Each number is 128 + 24 x the weight over its row's rms, rounded and kept within 0 to 255. Layers, rows and columns count from 0. The size above them is the row's rms in percent of the matrix's.

# layer 4 MLP down (transposed), 512x192, rms 0.121, rows 60-65, columns 0-191
size [100  99  94  96  99  94]
[[139 151 137 132  96 118 123 114 138 139 141 175 122 150 116  92 105  85 168 107 134  95 157 136 136 125 137 102 106 123  79 116 119 116 135 127 144 136 125 126 146 147 109 130 125 138 148 105 110 107 125 163 177 132 120  90 171 100 128 100 110  99  99 139 108 153 127 100 121 161 105 119 115 168 120 119  96 152 178 142 114 162 157 129 127 188 113  92 126 108 142 130 118 134 142 109 114 141 107 142 135 110 128 108 151 138 108 146 118 148 143  76  83 117 149 138 137 152 131 124  98  73 127 109 135 105 170 162 142  81 127 146 147 168 119 133  79 137 134 163  97 138 146 142 130 109 167  73  96 115 138 137 142 156 195 127 128 149 121 187 149 134  75 131 112 100 139 128 120 154 141 133 130 129  90 132  72  93 101 149 105 125 136 121 122 142 128 163  90 149 107 154]
 [146 135 138  95  95 131 120 126 111  91 157 115 117 150 121 137 144 112 129 159 156 101 122 182 110  83 133 147 168 149  99  87 147 137 161  88 120 146 143 136  95 146 122 128 122  97  98 133 149 122 104 121 130 176 165 199 124 178 127 131 134  96 181 106 119 100 127 109 139 123 125 119 128 111 143 163 120 125 106 153 151 103 104 123  95  94 152 115  95 140 109 146 134 117 124 119 106 153 113 137 109  53 146 150 144 144 137 126 146 112  84 138  85 135 151 107 154 134 110 153 172 139 138 143 120 135  99 156  90 153 108 107  91 135 103 139 136  95 129 161 131 118 146 152 100 110 139 147 114 117 151 163 157 127 111 139 149 176  86  80 101 128 107 130 135 118 102 150 119 159 119 140 143 128 120 195 114 121 145 101 127 148 128 191 120 133 135 157 109 129 138 122]
 [120 111  92 138 131 179 111 171 123 105 116 150 135 137 126 174 140 104 115 115 125 114 142 174 159  84  91 114 119 139 161 168 167 134 110  89 116 139  98 128  89 126 129 134 159  84 141 131 107 139 158 137 133 140 119  99 122 112 164  95 144 144 166 111 126 122 133 118 111 103  99 141 128 152 118 143 129 161 102 130 142 147 122 119 128 147 133 138 123 114 150 127 157 160  92 108 124 109 151 153 159 163 107 148 123 107 135 130 108 138 142 135 101 120 144 117  83  94 156 117 123 124 127  99 119 152 173 130 107 128 109  87 129  82 173  80 123 122 115 120 148 118 110 100 168 204 131 169  76 157 137 131 150 113 135 154 117  83 167 131 145 114 138 110 102 128 148 115 130 139 112  66 151 106  88 150 112 143  92 111  96 140 102  73 110 100 116 115 118 110 163 118]
 [156 156 166 115 102 107 128 147 118 146 125 133 133 149 135  62 130 127 119 128 141 124 144 134 148 125 144 105 170 158  93 142 105 151  58 133 136 140 129  97 117 101 123 120 128  94 125 105  86 148  93 134 122 115 138 153 163 145 106 143 129 109 126 123 137 129 101 124 157 147 143 105  93 166 146 119 143  90 176 160  97 108 165 142 100 122 149  53 140  98  86 158 106 107 145 167 182 141 145 150 109 113 141 144 172 144 143 128 157 147 106 110  86  97 102 137  85 140 112 161 155 122  98 116 138 105 125  98 153 134 121 149 158 152 128 140 104 190 136 128 113 116 127 130 145 102 142 123 115  90 136 130 146 126 134 153 137 139 125 134 146  96 169 136 112 121 122 105  93 151 164 106  92 130 202  98 151 127 125 142 113 105 136 113 133 152 117 155 161 136 119 143]
 [124  91  52 111 164 118 140  85 119 120 134  92 163 104 128 117 161 120 112 146 156 107 157 116 164 101 134  87 128 123 118 128 147 129 146 186 153 117 124 107 127 138 172  86 104 148 112 134 132 155 111 101 117 114 127 140 163 151 100 138 108 140 110 126  83 141 144 131 128 108 116 157 135 126 159  92  89 133 115 136 162 125 130 152 113 105 132 120 174 134 121 145 117 101 169 147 122 138 127  97 101 146 130 112 138  92  54 151 111  93 139 174 172 125 149 108 108 125 143 117 136 122 119 131 128 102 154  73 157 120 103 141 124 109 123 168 165 121 190 139 105 133 121 123 159 147 110 117 120 100  96 139 135 125 116 141 149 142 132 101 138 108 162  86 148 173 106 120 163 132 103 125 137 128 132  86 123  66 150 114 146 121 113 107 113 105 178 148 141 144 117 127]
 [150 109 149 132 138 160 122 146 131  87 115 148 195 142 102 176 131 121 119 128  91 129 123  68 133 104 129 147 141 142 136 135  94 148 141 114 131 143 126 133 164 121 147 134 138 126 120 126  78  99 158 138 108 158 140 108 114 129  77 105 133 128 170 153 133 118 130 160 125  89 139 118 105  91 132  92 121 166 114 136 123 122 133 133  99  88 148 154 170 127 123 147 139 156 139 148 142 150 108 119 119 109 100 133 162 147 116 139 115 202 120 166 129  88 133  94 138 106 168 152 109 145 106 128 108 116 146 110 124 208 135 105 118 171 125 147 149 108 163 150 146 132  99  97 180 114 132  90 150 113 117 142 148 125 103 164 139 133 147  98 122 132 108 133 168  95 131 128 101 139 126 127 139 102 129  89 115 195 102 116 122 153  98 133 156 134 117 143 115 126 158  81]]
# layer 4 MLP gate, 512x192, rms 0.128, rows 61-66, columns 0-191
size [100  95 100  95  98  97]
[[123 113 147 120 110 113 122 142 107 134 144 110  67 133 133 119 121  75 137 156 134 122 162 164 158  91 153 114 145 144 129 149 152  97 115 143 144 113 113 125 139 122 135 123 186 106 127 150 128 136 100 112 111 137 129 153 121 161 121 112  97 124 134 119 153  91 139 134  67 145 125 165 130 131 112  59  70 125 123 155 114  99 129 108 116 104 141 124 122 113 137 100 147 129 138 106 105  82  98 139 133 126 134 129  99 137 119 135 104 156 139 114 129 120 165 102 138 138  76 118  76 105 120 116 171 122  91 156 122 135 136 118 116 141  97 156 181  91 156 115 157 134 140 161 129 148 152 139 169  88 120 144 141 105 164 124  89 123  87 173 100 128 160 161  96 111 150 163 120 151 129 155 134 133 119  91 153 130 119 162  92 142  89 127  81 174 162 121 126 131  99 143]
 [153 114 120 175 121 190 123 146 109 121  77 125 127 132 128 131  90 123 148 107 121 115  85 117 140 128 157 145 106 147 103 124 129 128 134 148 105 161 118 116 102 126  79 125  96 127 105 132 137 108 134 148 167 102 164 118 116 120 130 131 136 122 131 110 116 108 149  98 172 182 124 106 129 204 112 150 134 116 100 150 125 164 121 144  90 106  91 134 131 138 120 131 107 122 133 129  84 143 134 140 152 103  88  84 191 116 151 158 131 187 127 167  78 177 157  96 120  87 156 160 154  77 139 119 134 119 129 103 118 167 153 133 153 143 108 127 123  92 130 144 137 103 108 172 136  97 130 137 142 105 138  98 110 106 155 149 139 145 164 131 146 148 158 110 162 115 128 156 133 141 124 141 146 105  89 122 105 165 124 127  90 107 134  97 132 126 151 105 114 122 116 116]
 [142 103 112 157 149 196 130 161 139 144 144 142 132 146 114 163 165 151 144 148 134 139 133 148 123 150  90 143  88 110 180 104 129 126 133 102 138 152 154 124 145 109 117 148 161 144 114 119 102 130 134 123 144 155 134 132 114 113  84 101 175 162 141 165 147 113 174 165 145 176  89  96 144 133 147 156 137 178 127 136 130 128 115 147 155 114 162 108 137 150 170 105 162 137 149 150 114 137 113  88 130 124 100  97 132 139 162 144 112 119 110 132  99 116 134 107 168 147 182 120 132 159 120 169 124 147 153 140 128 147 120 117 131 140 157 124  93 108 121  98 132 142 118 142 170 151 162  97 155 152 146 125 147 115 141 114  97 125 158 176 152  90 144 130 101 129 145 154 143  98 120 129 121 133 119 125  91 104 162  80 128 102  91 106 155 168  95 133 129  98 179 159]
 [ 99 111 133 118 140 111 131 155  73 119 115 159  91 147 128 151  95  73 116 181 105 145 143  95 164 132 134 115 132  99 147 125 156 134 135 121 110  93 168 140 167 139 142 100 154 135 131 129  67 145 126 144  91 123 157 136 138 158  85  91 116 123 119 145 143 116 145 147  88 151 132  86 100  91 139 145 148 111 131 165 122 167 144 121 110 132 167 138 108 170 105 124  98 135 160 137 102 154 152 127 111 108 161 138 144 122 132 131 153 122  67 112 122 108 101 129 115 122 170 131 142 109 155  89 115 109 135 159 126  87 140 133 125 112 101 121 114 129 125 163 120 122 125 155 169 127 124  99 147 126 157 128 109 155 107 129 153 125 123 136  78 122 104 154 125 119 117 107 147 170 126 142 144 152 135 120  99 147 150 177 120 120 120 178 159 149  94  97 118 133 206 164]
 [114 137 135  97  79 108 148 151 155 159 125 158  94  97 106 161  88 196 138 123 166 112 159 124 176  91 123 128 136 141 112 103 130 136  84 109 110 136  86 135 108  85 118  88 146 121 144 142 139 155 145 148 123 134 146 152 124 151 157 173 123 162 125 135  86 136 120 101 110 125 101 134  74 119 138 112 138 102 121  95 104 136 115  76 152 108 168 140 127 118 125 132 113 172 127 106 111 116 120 175 123 123  78 134  75 120 111 146 138 112  43 139 103 104 120 118 128 113 119 129 119 146 128 134 128 131 141 109 130 108  94 172 121 156 143 153 140 115 120 119 146 120 140  91 134 134 127 161 126 150 124  82  99 100 145 129 152 150 141 121 173 117 150 118  87 114 146 168 145  94 134 131 132 149 114 146 138  93 101 134 122 135 107  97 139 134  98 101 118  85 158 137]
 [144 143 162 154  80 118  65 138 104 107 107 133 185 144 120 147  92  97 148 132 119 137 149 155 136 140 123 115 131 130 128  94 148 117 165 108 125  74 118 116 154 128 123 118 140 108 138 146 125 118 149 114  99 111 157 160 112 148 172 160 156  84 118 132  97 138  93  96 152 108 129 126 110 107 121 122 183 140 155 132 133 162 121 135 150 125 107  91 142  97 152  93 122 163 147 129 120 139 112 161 119 114  73 151 112 122 125 121 135 102 108 110 131 158 133 103 128 143 137 103 122 148 139 134 140 103 125 131 165 124 118 101 138 144 105 167 107 158 133 123 124 163 119  88 144 126 111 171 118 115  94 150 160 120 149 153 114 143 105 135 101 168 118 193  91 196 129 157  96 136 130 137 110 140 165 150 142 133 121  60 112 143 117 100 106  73 122 149 130 148 150 103]]
# layer 4 MLP up, 512x192, rms 0.13, rows 61-65, columns 0-191
size [ 96  98  91  96 104]
[[145 111 119 167 121 110  92 106 124 144 113 125 142 123 119 128  74 137 111 116 124 128 146  86 164 160 134 160  89 112 114 105 125 104 118  90 107 110 174 121 142 135 153  92  92 131 142 139 105 174 138  81 140 149 131 102 129 137 150 134 126 111 124 129 132  89 110 109 167 144 165 130 117 177  95 143 161 169 152 132 103 124  99 151 154 167 150  93 109 128 124 144 139  95 136 139 138 141 116 114 104 119  79 121 133  94 163 144 105 148 107 109 126 122  94 145 127 136 111 150 106 130 132 171  83 139 177 122 148 123 116  92 147  84 172 128 162 141  74 132 126 151 121 112 122 162 113 129 127 117 156 135 139 133 114 145 139 165 146 130 124 138 177  88 122  71  91 148 151  98 123 141 108 128 108 106 112 107  88 138 203 106 150 155 121 132 155 119 115 116 134  94]
 [118 118 158 132 103 124 119 127 114 140  96  82 119 143 145 122 120 138 138 132  85 124 113 110 146 157 123 108 106 114 125 135 141 126 144 161 101 106 181 157  73 114 106 117  67 104 129 138 112  99 163 120 172 103 142 103  84 133 141  99 121 104 131 139 100 131 125 116 154 145 123 149 132 167 146 174 112 147 169 156 135 132 134 151 135 112 125 128 136 150 135 130 108  93 102 128 116 117 142 103 145 132 102 134 154 119 113 142 136 143 162 129 112 106 126 122 148  73 115 147 148 142 135 108 104  96 156  67 147 147 112 165 138 134  55 144 103 103 146 136 137 120 117 111 178  69 144 110 144 123 157 157 140 128 171 138 172 123 171 117 101 160 166  94 148 140 103  84 121 124 131 151  80 132 143 147 143 132 149 124 107 152 166 106 136 139 131 166 125  71  89 118]
 [135 120 109 113  82 126 101 137 100 101 147 128 127 109 177 120 115 130 118 141 118 101 144 161 129 172 148 105 116 106  91 108 130  93 143 153 123  85 147 151 124 175 159 107  79 137 127 148 138  90 156 161  72 120 168 101 116 148 145 127 153  61  90 130 147 117 145 128 130 127  83 138 144 154 145 107  99 154 108 101 121  96 114  96 166 113 176 154 161 104 121 146 132  78  88 153 131 158 157 139 131  84 144 116 132 125 100  99 120 110 127 147 134 122 132 143 176 138 142 151 133 190 119 121 143 134 134 128 152 140 124 130 121 165 121 164 169 135 138 146  98  96 149 101 131 100 118 135 124 103 106 140  73 125 151 161  87 148 143 142 132 133 116 142 146 108 101 110 118 152 119 138 137 123  93 139 154 156 158 173 103 115 125 104 129 134 150 138 146  96 123 158]
 [111 126 148 171 130 136 139 149 115 136 127 120 118 152 145 117 153 126 143 103 130  90  88 171 139 113 116 121 113 119 109  85 128  90 135 138 147 119 128 117  88 120 112 104 124 128 107 163 138 171 115 135 140 111 130 168 144 109 114 154  74 109 138 143 137 137  99 121 106 156  73 152 126 133 110 157 138 118 121 141 143 108 153 128 188 140 178  68 167 111  87 161 125 169 105 137 226  95 123 144 110 150 100 132 131 120 156  87 166 131 114 100 147 124 134 118 145 149 129 112 163 123 108  91 129 154 106 118 154 166 133 144 148 137 136 150 117 102  97  95 121 119 154 128 104 134 119 114 116 132 126 163  99 147 142 131 111 131 142  91 150 153  95 106 142 101 142  87 119  77 114 122  95 127 126 171 118 119 149 124 138 102 143 107  97 115 104 107 173 110 104  95]
 [130 128 114 112 131 110 132 133 124 175 123 100 115 111 151 133 156 188 153  95 128  87 134 161 116 133  50 136 110 123 157 139 175 125 128 136 131 100 116 175 143 129 106 104 121 100 122 117 183 139  88 139 133 141  69 188  87 146 172 150 129 148  98 113 104  97 129 116 124 164 104 143 116 146  84 141 151 113 147 128 102 128 115 126 114 158 131 134  94 132 128 148  94  78 159 136 189 128 107 121 143 110  89 130 107 128 128 132 148 104 130 118 145 109 123 113 122 146 116 108 123 129 142 124 150 107 123 158 177  99 141 131 152 119 149 120 154 122 109 145 121 143 132 141 104  93 166 125 119 110 161 112 158 118 119 145  98 130 127 110 112 142 162 130  91 121 121 110 141 136 142 122 104 168  81 125 149  62 120 163 148 158 146 167 149 132 153  95 154 152 141 153]]